config.yaml
positions: "rope"
rope_theta: 10000.0
init_std_qkv: 0.0384
decay_fraction: 0.806
max_steps: 4992
Each number is 128 + 24 x the weight over its row's rms, rounded and kept within 0 to 255. Layers, rows and columns count from 0. The size above them is the row's rms in percent of the matrix's.

# layer 3 MLP up, 832x320, rms 0.149, rows 704-758, columns 240-279
size [100  97  98  94 100 105  96  98 102  96  94 103 100 100  92  99 107 100 106  95  94  99 104  93  96  98  98 100  96  96 101 110 103 105  96 100 103 111 103  93 109 109 101  89 104 104  96 103 109 109 101  99  93 100  96]
[[121 146 129 121 127 124  80 121  99  79  97  85 159 117 110 166 178 130  99 187 120 152 129 140 135 117 103 108 119 132 132 139 140 108 172  97 195 139 146 163]
 [104 141 128 156 111  99 108 104  88 125 163 144  90 129 147 181 115  61 122 107 143 122 142 160 118 127  95 137  73 135 138 114 113 110 126 152 124 143 119 113]
 [177 127 144  85 112 102 130 131 152 157 142 126  99 156 166 101  60 107 139 108 135 140 101 133 159 152 139 140 161 151 139 181 131 168 129  88 127 160 140  82]
 [111 115 115 125 141 132 153 120 129 144 118 101  90 131 168  85 129 130 118 137 132  97 157 133 142 160 129 135 139 113 140 119  79 149 149 156  76 152 145 129]
 [136 166 101 119 131  96 116 142 129 105 129 156 122 112 173 126 130 136 156  85 113 125 138 125 142 131 144 105 154 135 138 103 103 147 109 171 122 128  97 144]
 [119  97 153 115 132 129 140 114 133  75 125 113 121 131  84  98 127 134 124 155 128  86 125 141 132 138 156 106 143 157 148 147 133 125 153 125  90 127 119 121]
 [158 137 158  97 115 127 122 142 151 131 145 144 132 142 138 116 115 157 116 115 120 121 119 138 141 151 131 125 129 168 131 113 135 132 140 157 127 152 115  93]
 [143 145 102 137 129 126 146  99 171  74 153  97 129 124 105 125 123  83 111 125 129 144 132 115 101 142 114 100 119 140 132 111 173 113 128 122 148 121  96 117]
 [123 139 105 110 140 119 140 121  86 111 117  71 133 115 146 133 140 112 134 155 132 106 143 143 130 174 156 152 152 145 163 146 175  68 116 157 153 132  91 112]
 [136 102  87 119 121 120 157  94  73 144 178 111 103 158 176 150 122 158 153 186 122 151 121 148 134 157 129 144 138 142 130 173 159 105 108 104 118 144 158 140]
 [136 144 119 141 133 123 108 146 151 149 116 107  90 176 111 121 142 119 157 153 109 117 143 127 145 113 139  82 148 125 125  73 114  94 127 162 115 124 150 132]
 [160 129 149 146 102  98 126 170 114 106 101 130 128 161 154 152 126 114 168 103  94 136 124 137 100 138 119 112  91  86 153 142 112 131 140 128 118 150 178 154]
 [116 137 125 107 130 146  76 131 127 157 127 161 126 135 151  78 124 157 102 172 149 141 133 142 111 139  69 111 112 123 118 123 140 128 123 112  75 159 130 110]
 [133 136  86 100 147  81 149 135 116 155 130 148 139 139 105 150 143  81 139 153  98 126 128 111 110 151  66 137 118 109 158 172 133 158 144 112 102 173 100 107]
 [132 131 127 128 111 114 101 100 138 141 149 114 115 135 100 156 104 126 152  98  90 127 149 123 133  99 151 111 116 135 133 107 135 144  79 109 179 148  91  98]
 [154 129 142 150 106 150 166 113 137  96  96 146 107 132 129 143  72 136 130 111 184 143 118 117 145 139 147  89 104 158 129 129  97 140 138 127 114 107 173 106]
 [131 134 135 149 129 118 134 123 153 188 110  95 134 138 112  92 116 118 111 143 122 146 105 133 128  94 103 122  98 130 139 134 137 132  77 108 176 123 133 143]
 [109 149 141 112 108 130 134 157 118 117 114 105 139 152 133 125  91 168 132 131 143 121 135 166 127 163 116 138 127 112 114 126 101 140  86 100 157 139 174 118]
 [118 184  88 114 128 151 130 126 140 109 102 113 123 123 124 118  97 193 136 136 106 106  87 135 125 150 160 115 125 116 121 101 140 116 128 140 128 116 137 156]
 [125 107 113  98 108 101 124 155 105 126 178 154 160 124 108 133 134 132 120 179 126 139 106  90 106 128 142 120 112 106 136  89 137 100 136 126 125  89  58 142]
 [162  89 163 122 151  73 125 136 115 129 134 153 113  97 133 116  97 111 118 144 151 100 116 103 144 114 134  87 144 124 106 131  80 159 146 172 118 127 119 142]
 [159 116  97 117 141 123 108 119 154 141 140 128 111 151 152 136 113 141 128 163 127 132 146  86  96 132 138 106 130 117 119  85 162 171 137  95  70 133  89  97]
 [144 104 120 117 161 108 103 168  95 164  89 157 133 135 155 135 111 136 150  97 133 155 133 152 106 125 141 154 151 108 126 113 157 139  62 128 131 150 163 136]
 [132 118  85  58  85 163 112 129 141 119 164 146 119 140 137 111 146 101 145 119 139 156 137  84 158 146 126 105 139 121 157 130 112  96 119 108 168 108 165 132]
 [129 105 145 130 178 118 115 132  97 100  98 137  94 152 158 140  91 136 175 141 143  93 114 107 120 140 111 126 146  84 156 116 128 141 123 121  76 141 114 117]
 [ 96 150 143 186  97 100 106 102 139 111 126 158 126 160 149  88 141 137 124  80 148 140 113  93 125 119 113 156 158 114 150 129 163 134 157 139 140 128 151 108]
 [112 158 121 103 130 107 101 149 139 110 117 153 120 162 113  91 124  96 113 125 132 127 116 141  98 107 127  97  99 144 142 154 188 156 140 117 146 165 146 126]
 [150 121 127 114 135  92 122 120 135 127 110 109 119 106 103 124 121 128 137 131 160 102  99 123 118 112 113 101 162 175 143 165 140 136 142 171 105 148  78 150]
 [132 117 111 123 151 147  75 176 131 101 102 135 125 160 116 149  91 129 118 132 155 145 129 156 143 123 130 150 124 152 127 116 122  90 121 134 136  85 137 178]
 [120 122 154 127 149 136 167 140 100 131 148 121 122 132 126  83 139 129 139 131 133 174 161 153 177  98 122 153 100 119 155 115 169 139 121 146 111 104 123 148]
 [149 169 176 107 159 133 149 120  97 132 152 133 110 113 166 139 120 103 147  99 112 105 128  89 108 150 122 107 118 139 126 110 108 113 110 131 155 130 129  92]
 [112 123 125 128 157 131 123 164 120 109 154 158 184  40  96 144 109 103 138 111 118 117 125 172 145 134  83 123 109 141 102 145 107 134 109 123 119 108  91 123]
 [157 114 156 179 129 113 127 159 143 110 153 171 107 105 136 112 118 166 106  76  85  97 163 112 121 110 111 146 149 144 101 123  91 110 117 155 131 105 152 148]
 [167 114  80 156 111 129  88  81 109 144 135 162 117 123 123 104  54 162 137 181 142 108 127 122 165 145 133 116 134 145 169 146 151 130 134 133 125 115  88 148]
 [119 112  80  85 103 114  93 132  77 135 137 117 122 134 126 104 134 179  97 159 131  94 100 139  74 129 147 145 124 125 130 183 141  90  93  68 117 119 134  92]
 [128  86 170 127 142 113 167 137 160  98 119 128 103 140 139 114 159 118 169 107 154 154 188  84 110 127 151 131 149  94 105 159  79 115 140  65 150 181 202 137]
 [119 103 131  79 114 106 143 141 149 159  88 107 127 126 127 128 140 175 102 141 127 105 140 119 154 165 128 133 109 160 108 142 127 110 112 103 151 129 111 116]
 [115 133 121 110 100 133 101 113  74 126 107 149 119 136 141 123 113 116 138 102 137 120 153 120  86 117 105  99 129 129 120 164  94 150 125 112 145 130 150 149]
 [122 190 139 117 140 126 119 142  85 126 162 142 148 137 108 116 127 118  94 118 145 158 135  97 103 104  88 111 111 159  94 178 112 159 124  84 124 158 117 154]
 [146 127 123 148 164 142 125  91 152 134 141 131  99 152 105 130 133 141 120  79 113 159 159 105 130 174 113 107 113 116  98 142 121 138 106 113 113 122 126 162]
 [159 168 123 121 122 120 115 128 137 116 150 114 129 151 111 123  94 149 113 113 126 150  88 103  86  85 151 108 152 116 161 128 119 130 134 129 147 150 155 153]
 [126 124 138 147 106 146 113 133 128 131 129 133 118 149 146 170 104 144 129 143 110 177 163 173 144 130 125 125 114 149 120 125 152 126 136  84 172 107 158 126]
 [110 154 139 102 139 124 130 147 116 118  66 132 103  57 179 102 121 102 157 160 149  81 131 122  87  97 132 133 141 140 159 102 139 170 129 163 137 121 116 135]
 [115 116 110 129 129  88 170 128 142 157 136 128 155 117 113  67 167 128 115 168 128 141 171 130 177 113 167 156 135  95 164 125 155 117 152 145 103 103 163 118]
 [137 126 174 152 109 140 141 116 100 138  86 111 194 129 132 120 138  92 139 194 167 152 130 104 152 153 132 157 124 108 118 121 106  93 109 138 144 127 102 143]
 [119 136 138  70 145 133 124  92 145 141 138 106  99 148 129 122 105 133 183 104 117 124 129 155 149 123 139 155  93 125 107  97 129 125 147 114 110 125 129 122]
 [140 115  87 180 117 103 110 177 144  87 104 135 136 178 170 162 134 155 152 166 114 173 134 140 136 135 117 120 134 134 134 132 107 123  87 116 102 117 116 162]
 [146  80  88 132 108  69  97 138 119 100 113 147 165  97 142 127 152 119 101 127 107 130 140 150 167 117 129 140 102 131 123 147 131 148 104  62 136 128 100 151]
 [138 110 137  84 129 129 143 118 154 136 106 100 119 102 140 111 140 138 104 165 156 125 129 145 147 119 135 135 144 125 165 171 128 112 118  93 145 118 142 112]
 [113 114 100 129 141 127 108 123  95 123  95 129 137 179 121 121 107 162  98 110 124 128 135 115 136 130 130 143 168 143 127  91  95 164 125 106 157 143 107  81]
 [149 138 155 131 141  88 137 119 122  96 117 171 127 124 126 139 118 137  97 155 115 125 145 112 128 105 131  66 117 105 152 120  83 166 155 124 141  93 138 148]
 [131 114 159 133  95 101 151 192 126 134 178 111 136 118 141 117 142 147 113 179 130 118 123 154 124 106 150  78  68 115 134 100 133 122 126 162 123  94  91 160]
 [161 178 147 128 173 109 119 138 153 111 140 107 182  97 117 102 132 113 154 110 124 144 109 134 156 121 140 129 155 146 145 132  94  98 109 136 111 151  95  93]
 [160 116 129 121 147 169 138 128 143 155 112 118 118 116 110 134 111 148 130 110 126 140 142 109 123 117 138 181  87  89 108 139 110 147 129 114 125 119 158 141]
 [125 121 117 135  92 105  95  99 114 165 123 133 168 106 153 156 110 112 140 164 120 109 143 124 155 133 153  92 147 106 107 113  99 134 116 103 125  96 110 143]]
# layer 3 MLP down (transposed), 832x320, rms 0.137, rows 704-757, columns 240-279
size [ 99 101 102  92 100 108  99 100 103  96  95 100 101 105  96  94 103 102 106  98  95 102 104  97  99 101 101  99  97  95 104 107 100 107 104 100 103 111 101  98 108 107 105  92 102 102 102 103 106 106 101  99  93 104]
[[152 118 106 104 109 142 145  93 115 184  95 136 132 156 146 116  94 108 118 143  91  90 143 126 128 133 165 143  98 125  99 123 128 103 100 150 131  86 130 124]
 [162 117 133 134 151 186 132 160 161  97 110 153 117 147 145 102 116 153 130  77 117 137 107  89 107 110 164 130 106 140 120 117  87 176 124 112 126 154 127 128]
 [140 131  93 166 122 118 142 125 115 150 128 151 102  89 140 147 146 151 108 123 102 110 116 174 137 152 121 147 120 127 114 133 152 130 118 131 120  92 105 134]
 [136  98 146 130  90 115 137 124 116 105 149 139 148 142  98 152  67 120 145 129 100  95 141 108  83 116 102 147  81  94 121  93 158 112 128  84 112 100  87 116]
 [109 125 123 136  85 136 175  95 119 125 106  96 158 146 147 127 151 124 129 156  96 159 164 139 116 101 138 143  85  73 111 115 113  85 170  93 179 115 134 165]
 [126 115 151 107 147 170 150 184  94 111 118 149 138 153 143  77 110 104 117 107 174 123 106 131 120  96 144 143 137 156  86 157 115 126  80 150 154 117 127 125]
 [119  94  88 130 158  72 136  97 150 119 140 120 131 137 142 139 139  91 129 168 137 133 138 161 120 115 117  84  99 123 159 161 124 139 141 108 134 133 106 129]
 [128 109 119 133 120 115  69 114 136 156 121 147 127 155 115 126 128 147 121 108 156 174  90 108 112  90 137 179 130 102 130 136 102 139  89 138 176  80 165  83]
 [121 169 148 149 144 109 108 111 133 120 108 124 136 104 145 125 115 166 103 122 107 167 155 109 119 118 133 122  99 126 147  77 147 125 144 117 143 163 163 113]
 [117 113 186 151 158 166 126 162 143 147 135 111 132 162 108 132 103 109 124  89  95 123 120 140 121 133 124 123 153  97  73 158 169 108 139 104 138 140  94 124]
 [104 113 119 152 142 140 120 144 136 132 120 165 161 145 122 139 108 106 136 112 115 144 135 130 163 111 172 122 102 152 112 171  92 125  93 133 187 123 143  88]
 [144 193 161 105 140  81 129 102 103 180 134 146 144  98 110 110 119 122  98 154 125  95 159 105 154 142 124 165 148 124  90 159 132 123 130 130 116 140 112 123]
 [159 112 125  67 116 170 120 175 125 131 147 143 111 155 191 151 105 174 147 138 122 114 101 144 131 157 171 137 151 113 113 164 137 131 161 121  90 122 131 131]
 [ 92 129 114 132 106 104 126 136 109 103 109 104 180 120 147 133 104 141 115 135 145 148 113 101 130 177 119 140 120 127 116 125 118 141  86 156 144 135 156 166]
 [160 119  94 107 115 129 127 130 121 130 158  99  92 126 106 103 110 149 125 122 145 148 120 134 105 108 154 148  94 122 149 132 156 127 131 148 107 134 160 141]
 [100  69 100  94 125 135 150 160 128 161 135  62  98 131 118 122 152 155 147 106  95 106 107 150 165 124 153 150 160 135 118 116 128  94 108 125 166 144  75 115]
 [ 94 118  90 148 140 113 124 123 178 178 124 100 131 125 112 161  90 154 121 144 137  89 141  77 101 116 140  54 164 140 123 124  93 162  86 111 117 122 123 134]
 [107 155 124 136 103 123 121 110 156 114 133 142 137 134 143 139 119 124 100 129  79  91 125 113 128 122 115 121  99 142 109 124 133 121 124 104 106  82 143 115]
 [108 152 127 134 113 114 130 109 177 132 121 136 148 130 125 120 123  94  89 136 156  90 161 129 143 113 164 122 140 140 122 133 137 130 100 116 135 125 112 118]
 [141 128 110 117 169 102 135 134 105 112 121 113  86 165  97 107 165 145 119  95  82 143 150 115 146 154 122 142 172 132 135 130 123 115 106 122 124 174 139 153]
 [130  59 119 126 123  91 129 101 129 106  94 126 107 162 129 145 136  79 143 140 150 137 164 107 138  83 120 101 113 111 142  76 144 141  85 124 139 102 120 157]
 [133 113 164 110 133 178 151 120 110 146 103 122 123 127 140 131  94 140 148 141 154  95 148 141 146  96 117 124 158 169 166 158 122 173 149 165 141 114 115 148]
 [176  83 113 135  98 151 144 144 166  74 117 148 113 133 133 110 150 146 134 169 140 122 124 130 122 153 115 142  78 145 134  82 113 165 160 171  95  88 154 144]
 [100 130 171 161 130 128 130 149  89 145 117 129 119 141 157 139 137 102 135  91  86 117  86 146 140 125 129 103 162 151 111 142 101 115 123 130 124 140 118 147]
 [147 123 115 107  99 130 162 141 177 167 108 112  93 126 107 124 156 133  91  89 109 136 138 144 152 100 159 109  76 146 101 143 136 122 140 121 125 130 151 149]
 [ 98 122 148 157 133 161 148 133 146 120  94  50 131 112 126 157 128 138  92 108 150 121 136 134  86 142 142 117 107 133  79 138 122 114 109 124 149 115 106 118]
 [143 150 112 130 120 109 123 120 122 102 125 111  96  95 180 127 141 168 115 157 103 108 132 139 131 126 158 134 142 108 126 165 127 112 153 119 107  83 148 138]
 [197 148 124 113  74 130 128 129 152  94 172 116 117 156 142 151 105 136  95 171 111 150 146 137 142 117 123 123 107  84  74 100 145 136 110 132 145 209 102 134]
 [ 61  33 113 124 120 113 123  96 113 114 118 126 108  85 133 103 137 123 140 126 137 142 126  93 105 110 174  87 136 149 102 129 129 126 114  96  90 165 140 115]
 [124  73  87 110 166  77 148 152 134 121 134 120 123 159 148 210 134 141 101 116 159 107 166  71 118 114 139 127 120  94 172 150 142 151  98 136 139 104 110 121]
 [131 109 131  98 126 108 186 142 134 132 111 142 140 129  92 167 118 146  91 103 121 101 140 143 132  96 126 169 145 114 113 183 124 121 149 109 102  98 167 123]
 [124 108 179 109 154 112  97 148 122 136 137  81 127 131 138 109 109 113 130 152 120 108 152 106 113 147 156 131 145 127 112 153 102 106 153  82 174 116 120 115]
 [125  79 207 164 128  84 144 128 124 100 134 137 151  95 137 118 140 152 138 107  60 139 145 131  91 118 134  83 140 115 151 124 121 118 162  93 139 108 136 117]
 [ 88  91 128 137 115 111 132 118 118 151 138 134 140 130 134 155 136 131 119 131 164 105 104 171 155 113 175 116 135 141 142 167 112 122 112 112 141 110 140 118]
 [126 153 102  89 134 129 138 159  90 118  92 135 139  94 156 144 120 117 111 108  94 111 142 108 124 137 129 122 122 183 141 129 126 121 117 127 101 132 123  94]
 [ 79 100 159  98 157 148 155 147 159 103 148 110 124  99 159 102  79 133 112 149 179 119 117 115 101 101 115 134  99 120 104 135  79  83 125 156 137 135 111 124]
 [ 86  94 181 120  78 111 107 168 107 152 138 130 167 128 119 128 151 129 128 176 161  98  90 103 158 117 138 108 116  60 175 116 112 185 107 128  62 121 116 129]
 [186  96 103 159  91 129 160 123  87 137 132 151  97 105 147 130 155 113  95  91  99  86 156 121 102 139 125 111 142 164  90 126 126 103 114 124 121  87 122 137]
 [100 143 105 109 157 143 156 111 164 152 169 118 133  96 119  99 128  69  92 135 126 125 137 140 133 135 115 133 119 130 137 126 107 139 130 119 142 122 126 123]
 [133 106 119 149 153 107 134 127 158 143 174 129 124 137 114 121 131 157 110  97  86 105 117 143  92 138 113 137 151 133 127 170 152 118 121 124 124 108 104 141]
 [115 131 137 152 117 128 125 205 129 164 103 133 170 145 148 149 151 127 118 157 117 107 149 128  97 164 145 125 128 113 150 122 172  71 115 144 134 155 121 145]
 [130 148 149 126 131 143 115  74 155 125  99 116 155  87 147 145 167 116 107 114 117  95 109 149  82  85 124 124 142 127 102 117 151 128 131  97 182 177  93 108]
 [132 125  97 119 160 110 149 105 112 163 118 111 126 141 186 114 157 136  88 145  80 165 120 157 150 149 155 120 147 135 158  86 105 132 157 122  96  95  86 165]
 [144 167 112 165 131 157 114 114 105 115 137 148  98 148 134 145  99 108 101  82  70  88 148 141 134 120 127 117 154 120  73 121 153  83 104 182 123 140 162 119]
 [122 131 144 129 180  77 170 100 121 125  99 120 134 101 114 137 148 182 140 112 162 126  93 111 100 122 146 114 121 168 132 109 106  84 122  99 111  97 139 145]
 [123 153 149 101 139 118 153 151 102 155 162 139 111 127 158 142 108 102 121  91 112 129 160 132 133 141 122 121 127 125 118 115 158 102 113  89 104 121 109 101]
 [138  79 139 184 129 111 132 143 122 143 108  92 159  83 116 148 153  86 115 137  91 100 148  94 165 108 122 116 110 127 127 123 118 116 191 120 129 105 130 110]
 [119 134 148 120 157 163 123 106  91 146 145 159 142 135 112 120 116  77  90 130  99 116 112 117 102  76 163 125  81 131 131 126 138 120  47  98  98 115 116 136]
 [ 98  97 170 165 146 169 125 158 106 163 115 109 164 133 113 116  88 149 120  79 171 147 123 130 146 147 125 175 126 140 155 146 117 194 134 105 157 171 134 124]
 [149 119 113  81 172 171 125 120 111 124 122 176 127 167 111 107 133 157 128 125 156 177 147 123 113 161 108 116 131 107  93  94  98 125 132 173 131 107 113  95]
 [144 115 118 158 153 172 130 144  99 135 110  66  93 123 151 115 139 123 102 156 162  98 152 110 149 132 157 115 153 157 148 141 117 128 132 127  90 150 116 123]
 [119 125 131 159 118 152 105 160 119 135 137 157  93 124 112 130 142 126 119 129 123 136 102 164 113 169 137 115 104 125 128 142 106 131 124 176 150  85 151 160]
 [128 131 133 121  96 115 118 141 101 159 128 114 118 110 137 176 142 134  95 138  87 115 104 117 117 107 121 130 127 118 111 134 144 151 143 168 112 119 155 130]
 [110 148 141  91 117 140 144 188 112 126 157 130 132 152 116 128 128 106 129 110 124  90  90 159 147 131 141  98 109 157 116 107 150 148 146 101 133 126 112 107]]
# layer 3 MLP gate, 832x320, rms 0.143, rows 705-758, columns 240-279
size [100  99  92 103 104  96 101  99 100  97  97 100 101 103  99 106 100 105 106  96  99 101 100 101  97 102 102 103  93 102 108  96 105  97  97 101 105 105  92 107 100 103  93 106 105 102 109 100  96 101  96  98 100  97]
[[113 106  82 124 128 129 107 129 115 132 105 168 141 134 137 126 102 144  97  94 131 128 123 128 138 169 127 168 179 115 132  98 100 154 141 121 149 146 142 130]
 [105 125 136 148 150  99 119 114 117 140 147 141 144 130 133 124  81 142 132 131 121 152 146 117 149 161 112 165 126 114 130 124 130 119 110 128 133 162 149 128]
 [123 122 165 143 130 132 114 110 103 154 111 115 108  93 111 150 193 123  81 123 120 140 110 110 127 144 114 116 156 124  95 112  88 159 142 161  97  99 119 127]
 [134 131 148 114 113 114 146 156 120  73 110 123 104 119 140  98 121 163 149 111  81 105 112 104 149 140 108 112 125 148 131 113 139 124 133 125 144 159 133 131]
 [126 141  79 105 139 114 158 130 143 112 134 125 103 133 109 141 124 131 101 105 153 115 112 137 107 126  85 144 139 167 128 139 108 150 123 150 155 140 157  73]
 [156 159 119 155 123 112 117 184 117 101 159 149  91  92 127  75 105  87 109 124 110 150 131 121 140 173 116 117 188 121 105 101 115  94 136 147  99 126 114 127]
 [107 109 164 138 158 120 119 100 111 128 146 169 112 104 103 124 123 154 148  81 106 169 144 131 130 128 160 151 122 118 134 169 166 142  98 121 151 131 102 123]
 [108 120 169 172 153 149 155  89 108 138 152 208 112 117 120 110 109 135 116 102  82 147 118 143  63  96 152 127 136 165  73 127 136 152 112 130 151 110 111 127]
 [162 192 150 132 141 105 138 101 134 146 140 149 164 135  89 114 107 121 156  89 154 136 138 114  89  71 127 130  86 134 111 114 107 129 139 129 120 156 102 112]
 [128 131 193 114 123 109 154 109 149 100  76 124 117  79 111 125 144 119 132 126 132 151  74 134 131 146 136 145 127 149 111 128 134 133 144 127 140 138 136 129]
 [127 154 139 108 101 103 120 109 128 104 126 132 142 140 156 135 122 146 102  78 102 159 127 134 172 143 164  98 165 137 114 169 153 103 143 107 114 159 122 132]
 [168 125  86 168 113 109 132 123  90 131 141 104 173 181 137 124 131 117 137 131 103 111 107 128 143 178 149 122 130 151 137 100 127 105 110 111 121 116 123 103]
 [129 102 153 140 101 112 104  91 102 121 109 140 138 145 123 118 125 150 155  92 106 132 114 128 109 149 168 117 136 123  89 117 113 154 119 153 114 138 108 129]
 [126 108 148 137 142 127 127  72 113 177 128 146 144 122  99 118  96 168 145  86 121 122 110 108  94 123 129 143 138 159  86 138 124 136  98 114  73 103 148 133]
 [ 97 114  94  86 156  92 151 126 141 112 139 112  70  97 135  92 145 139 131 138 165 131  99 146 110 132 117 143 141 122 154 101 160  95 136 109 119 165 133 150]
 [111 112  99  93 126 115  80 107 134 130 139 121 113 110 124 128 142  96 117 141 127  80 132 160 136 128 113  91 141 152 135 142 118 109 120 140 138 127 152 143]
 [ 86 124 130  79  93 121 124 161 144 121 132 133 135  91 126 113 113 133 126 143 119  85 151 109 113 129 125 124 125 126  85 165 136 103  77 154  83 130 125 116]
 [142 152  85 135  91 126  53 109 160 111 112 128  76 106 129 111 109 134 108  99 119 159 160 116 121 150 123 122 138 139 174 118 143 109 106 146  99 113 160 180]
 [139 143 113  86  79 100  94 106 133 118 139 108 153 135 118 154 167 139 125 111 121 167 148 175 123 154 132 138 142  99 140 165 102 116 139 122 152 130 140 115]
 [154 144 112 118 108 156 158 139 103 131 140 122 116 127 111 172  97 149 143 149 128 124  82 132 104 128 148 146 142 117 188 109 143 135 145  75 149 105 137  95]
 [114  97 109 104  90 125 123 133 150 159 116 175 144 108  84 118  84 123 139 103 112 142 125 150 120  79 110 135 155 193 124 106 129 141  84 130 116 171 113 123]
 [136 116 159 106 204 135 144 154  81 131 157 124 135 125 119 195 135 135 128  94 141 135  72 185 134 139 138 132 103 164 112 129 153  98 124 170 147 152 126 138]
 [137 125 108 103 145  96  96 167 146 128 141 138 124 115 134 134 169 132  96 130 120 140 123  97 135 157 140 141 129  86 153  95 134 127 146 144 100 176 128 111]
 [131 113 108 119  87 118 113 142  83 123 134 136 126 148  71 117 128 144 142 151 142 127 167 123 155 124 150  99 116 124  93 105 138 106 166 113 129 130 133 121]
 [100 108 153 148 105 138 127  93 154 123 101 115 147 138  84 109 131 119 155 180 117  79  98 172 137 128  97 153 159 103 102 109 147 114 133 109 137 149 121 123]
 [143 128 127 163 152 126 187 131 150 100 116 142 121 134  85 128  91 105 126 109 114 123 116 168 134 161 168 111 110 111 168 133 178 141 100 122 125 148  90 189]
 [116 136 132 162 112 141 144 133 135 127 107 156 123 124 111 155  56 146 135 101  79 133 161 162  87 120 131 134 131 112 135 119 119 129 120  92 102  86 102 132]
 [ 98 117 119 131 144 150 146 125 140 132 110 135 133 150 175  96 118 167 138 183  93 133 159 141 130 184 116 141 154 123 131 129  56 116 140  85  98  87 146 104]
 [132  91 150 147 108 125 181 105 159 136 141 119 196 123  96 153  92 150  83 109 205 113 121 154  89 120 117 135 129 120 113 166 128 129 142 145 113 160 107 119]
 [153 123 156 103 132  92 161 129 102 110 148 133 108 122 138  83 116  98 146 103 139  94 159 144 100 145 115 117 159 156 121  95 107 107 118 101 135  98 152 109]
 [145  88 123 162 110 135 183 128 139 143 141 154 114 132 195 155 163 117 104 118  91 158  95 142 114 100 154 164 135 105 141 148 101  94 124 129 115 110 130 132]
 [ 81 102 124  60 126  98 180 126 120 137 100 113 150 109 109 147 133  85 142 153 160 139 108 162 173 163 159 122 117 150 122 159 153  90  84 159 130 149 129 141]
 [144 137 139 122 182 127 122 132 142 102 146 102 130 116 124  71 119 131 137 113 140 104 130 130 121 110  86 122 172 159 109 136 166 121 105 112 163 125 140 118]
 [120 130 111 144 133 110 155 103 149 133 114 176 114 115 138 114 114 116 108 168 164 132  86 112 127 116 106 133 147 142 124  67 136 113 120 121 157 182 140 154]
 [132 137 101 117 174 103 122 140 105 113 133 121 171  92 120 137 158 147 145 109 131  98 111 143 165  74 118 123 127 125 162 119 129 110 120 148 124 144 133 162]
 [132 102  85 161 148 142 111 157 142 151 161 142 148 118 177 122 123 112 140 135 102 122  99 140  83 115 140 143  88 149 106 165 107 126 111 124 107 135 177 133]
 [108  98 147 136 106 143 121 164 139 106 144 129 127  61 145 149 133 121 123 166  99 152 108 124 109 165 151 104 131 114 138 154 139 115 119 118  83 148 111 112]
 [171 103 150 140 120 147 118 123  96 133 162 124 121 112  90 106 147 125  87 144 138 127 128 119 153  89 116 110 141  92 141 110 130 102 131 120 109 129  99  70]
 [178 141 151 148 136 149 139 111 120 128 164  86 117 137 155 161 154 126 124 101 112 148 137  45 143 196 157 163 130 182 102 128 124  75 113  98 135 138 157 158]
 [166 101 178 117 133  97 145 152 158 141 158 137  68 130 131 115 151 141 132 113 126 128 132 109 140 104 149  98 141 115 120 105 159 121 111 130 150 106  80 155]
 [101 110 115 156 110 124  80 107 143 101 109 109 140 144 146 138 113 126 148 148 151 159 128 147 110 118 129 120  98 149 128 154 113 156  72 171 117 121 161 103]
 [133  93 108 119 141 134 146 108 103 132 130 144 116 106 140 123 106 104  66 128 161 145 136 163  93 101 144  83 114 124 131 117  94  86 146  94 111 116 151 129]
 [127  76 126 100 153 141 127 123 109 151 125 114 107 131 161 114  94 136 137 150 115 137 112 120 136 157 114 138 105 131  88 125 105 165 135  88 145 143 126  83]
 [112 118  69 114 146 150 109 143 128  69 138 124 140 156 127 157 151  91 128 176 135 147 164 156 138 133 126 137 114  84 153 154 189 133 133 122 120 153 113 131]
 [124 129 127 123 159 118 164 127 166 134 130 178  90 124 138 148 109  96  93 112 104 172 123 186 131 145 157 123  94  86 119 130  94 141 104 108 123 127 132 118]
 [112  94 139 132 150 130 171 173 154 141 117 139 127  97 173 109 133 180 111 136 163 113 110 167 172 111 151 127 140 135 140 110  89 133 135 153 129 168 130 181]
 [130 125 110 137 132 134 135 126 134 113 109 164  74 120 134 103 133  92 138 181  91 143 158 130 124 116 118  96 122 111  97 131  98 111 110 149 154 106 136 161]
 [118 134 151 135 121 137 174 138 125 130 150 139 120 136 148 102 194  98 111 163 159 122 116 152 138 108 157 117 147 130 134 152 133 137 146 141 104 114 154 121]
 [108 109 135 134 170 110 131 109 163 121 160 152  96 118 133 153 133 123 141 107 125 138 122 126  89 112 110 128 101 132 166 144 143 139 122 100 131 118 126 172]
 [124 125 115 104 157  89 128 121 128 137 136 133 132 133 126 181 137 131 143  99 147 144 115 109 124 148 124 136 152 134 120 135 139 112 117 120 155 126  98 172]
 [152 111 129 140 118 110 117 135 105 126 131  80 135  98 130 120 144 167 111 148 159 128 108 141 105 141 185 102  98 117 119 105 135 118  86 123 103 150 100  85]
 [124 107  93 128 157  75  85 112 120 132  99 126  80 125 103 154  71 194 114 125 136 191 147 123 166 133 120 146 159 144 115 154 108 125 132 143 135 127 121 161]
 [135  95 148 169  94 129 126 171 128 105 166 109 147 103  88 157 119 143  93 146 100 147 149  97 160 118 138 123 148 163 141 102 132  68 111 136 104 111 151 173]
 [131  35 140 151 135 132 103 151 133 105 151 124 136  80  97 110 113 130 146 126 118 186 144 122 160 103  94 154 146 114  88 149 146 162 128  99 132 145 134 146]]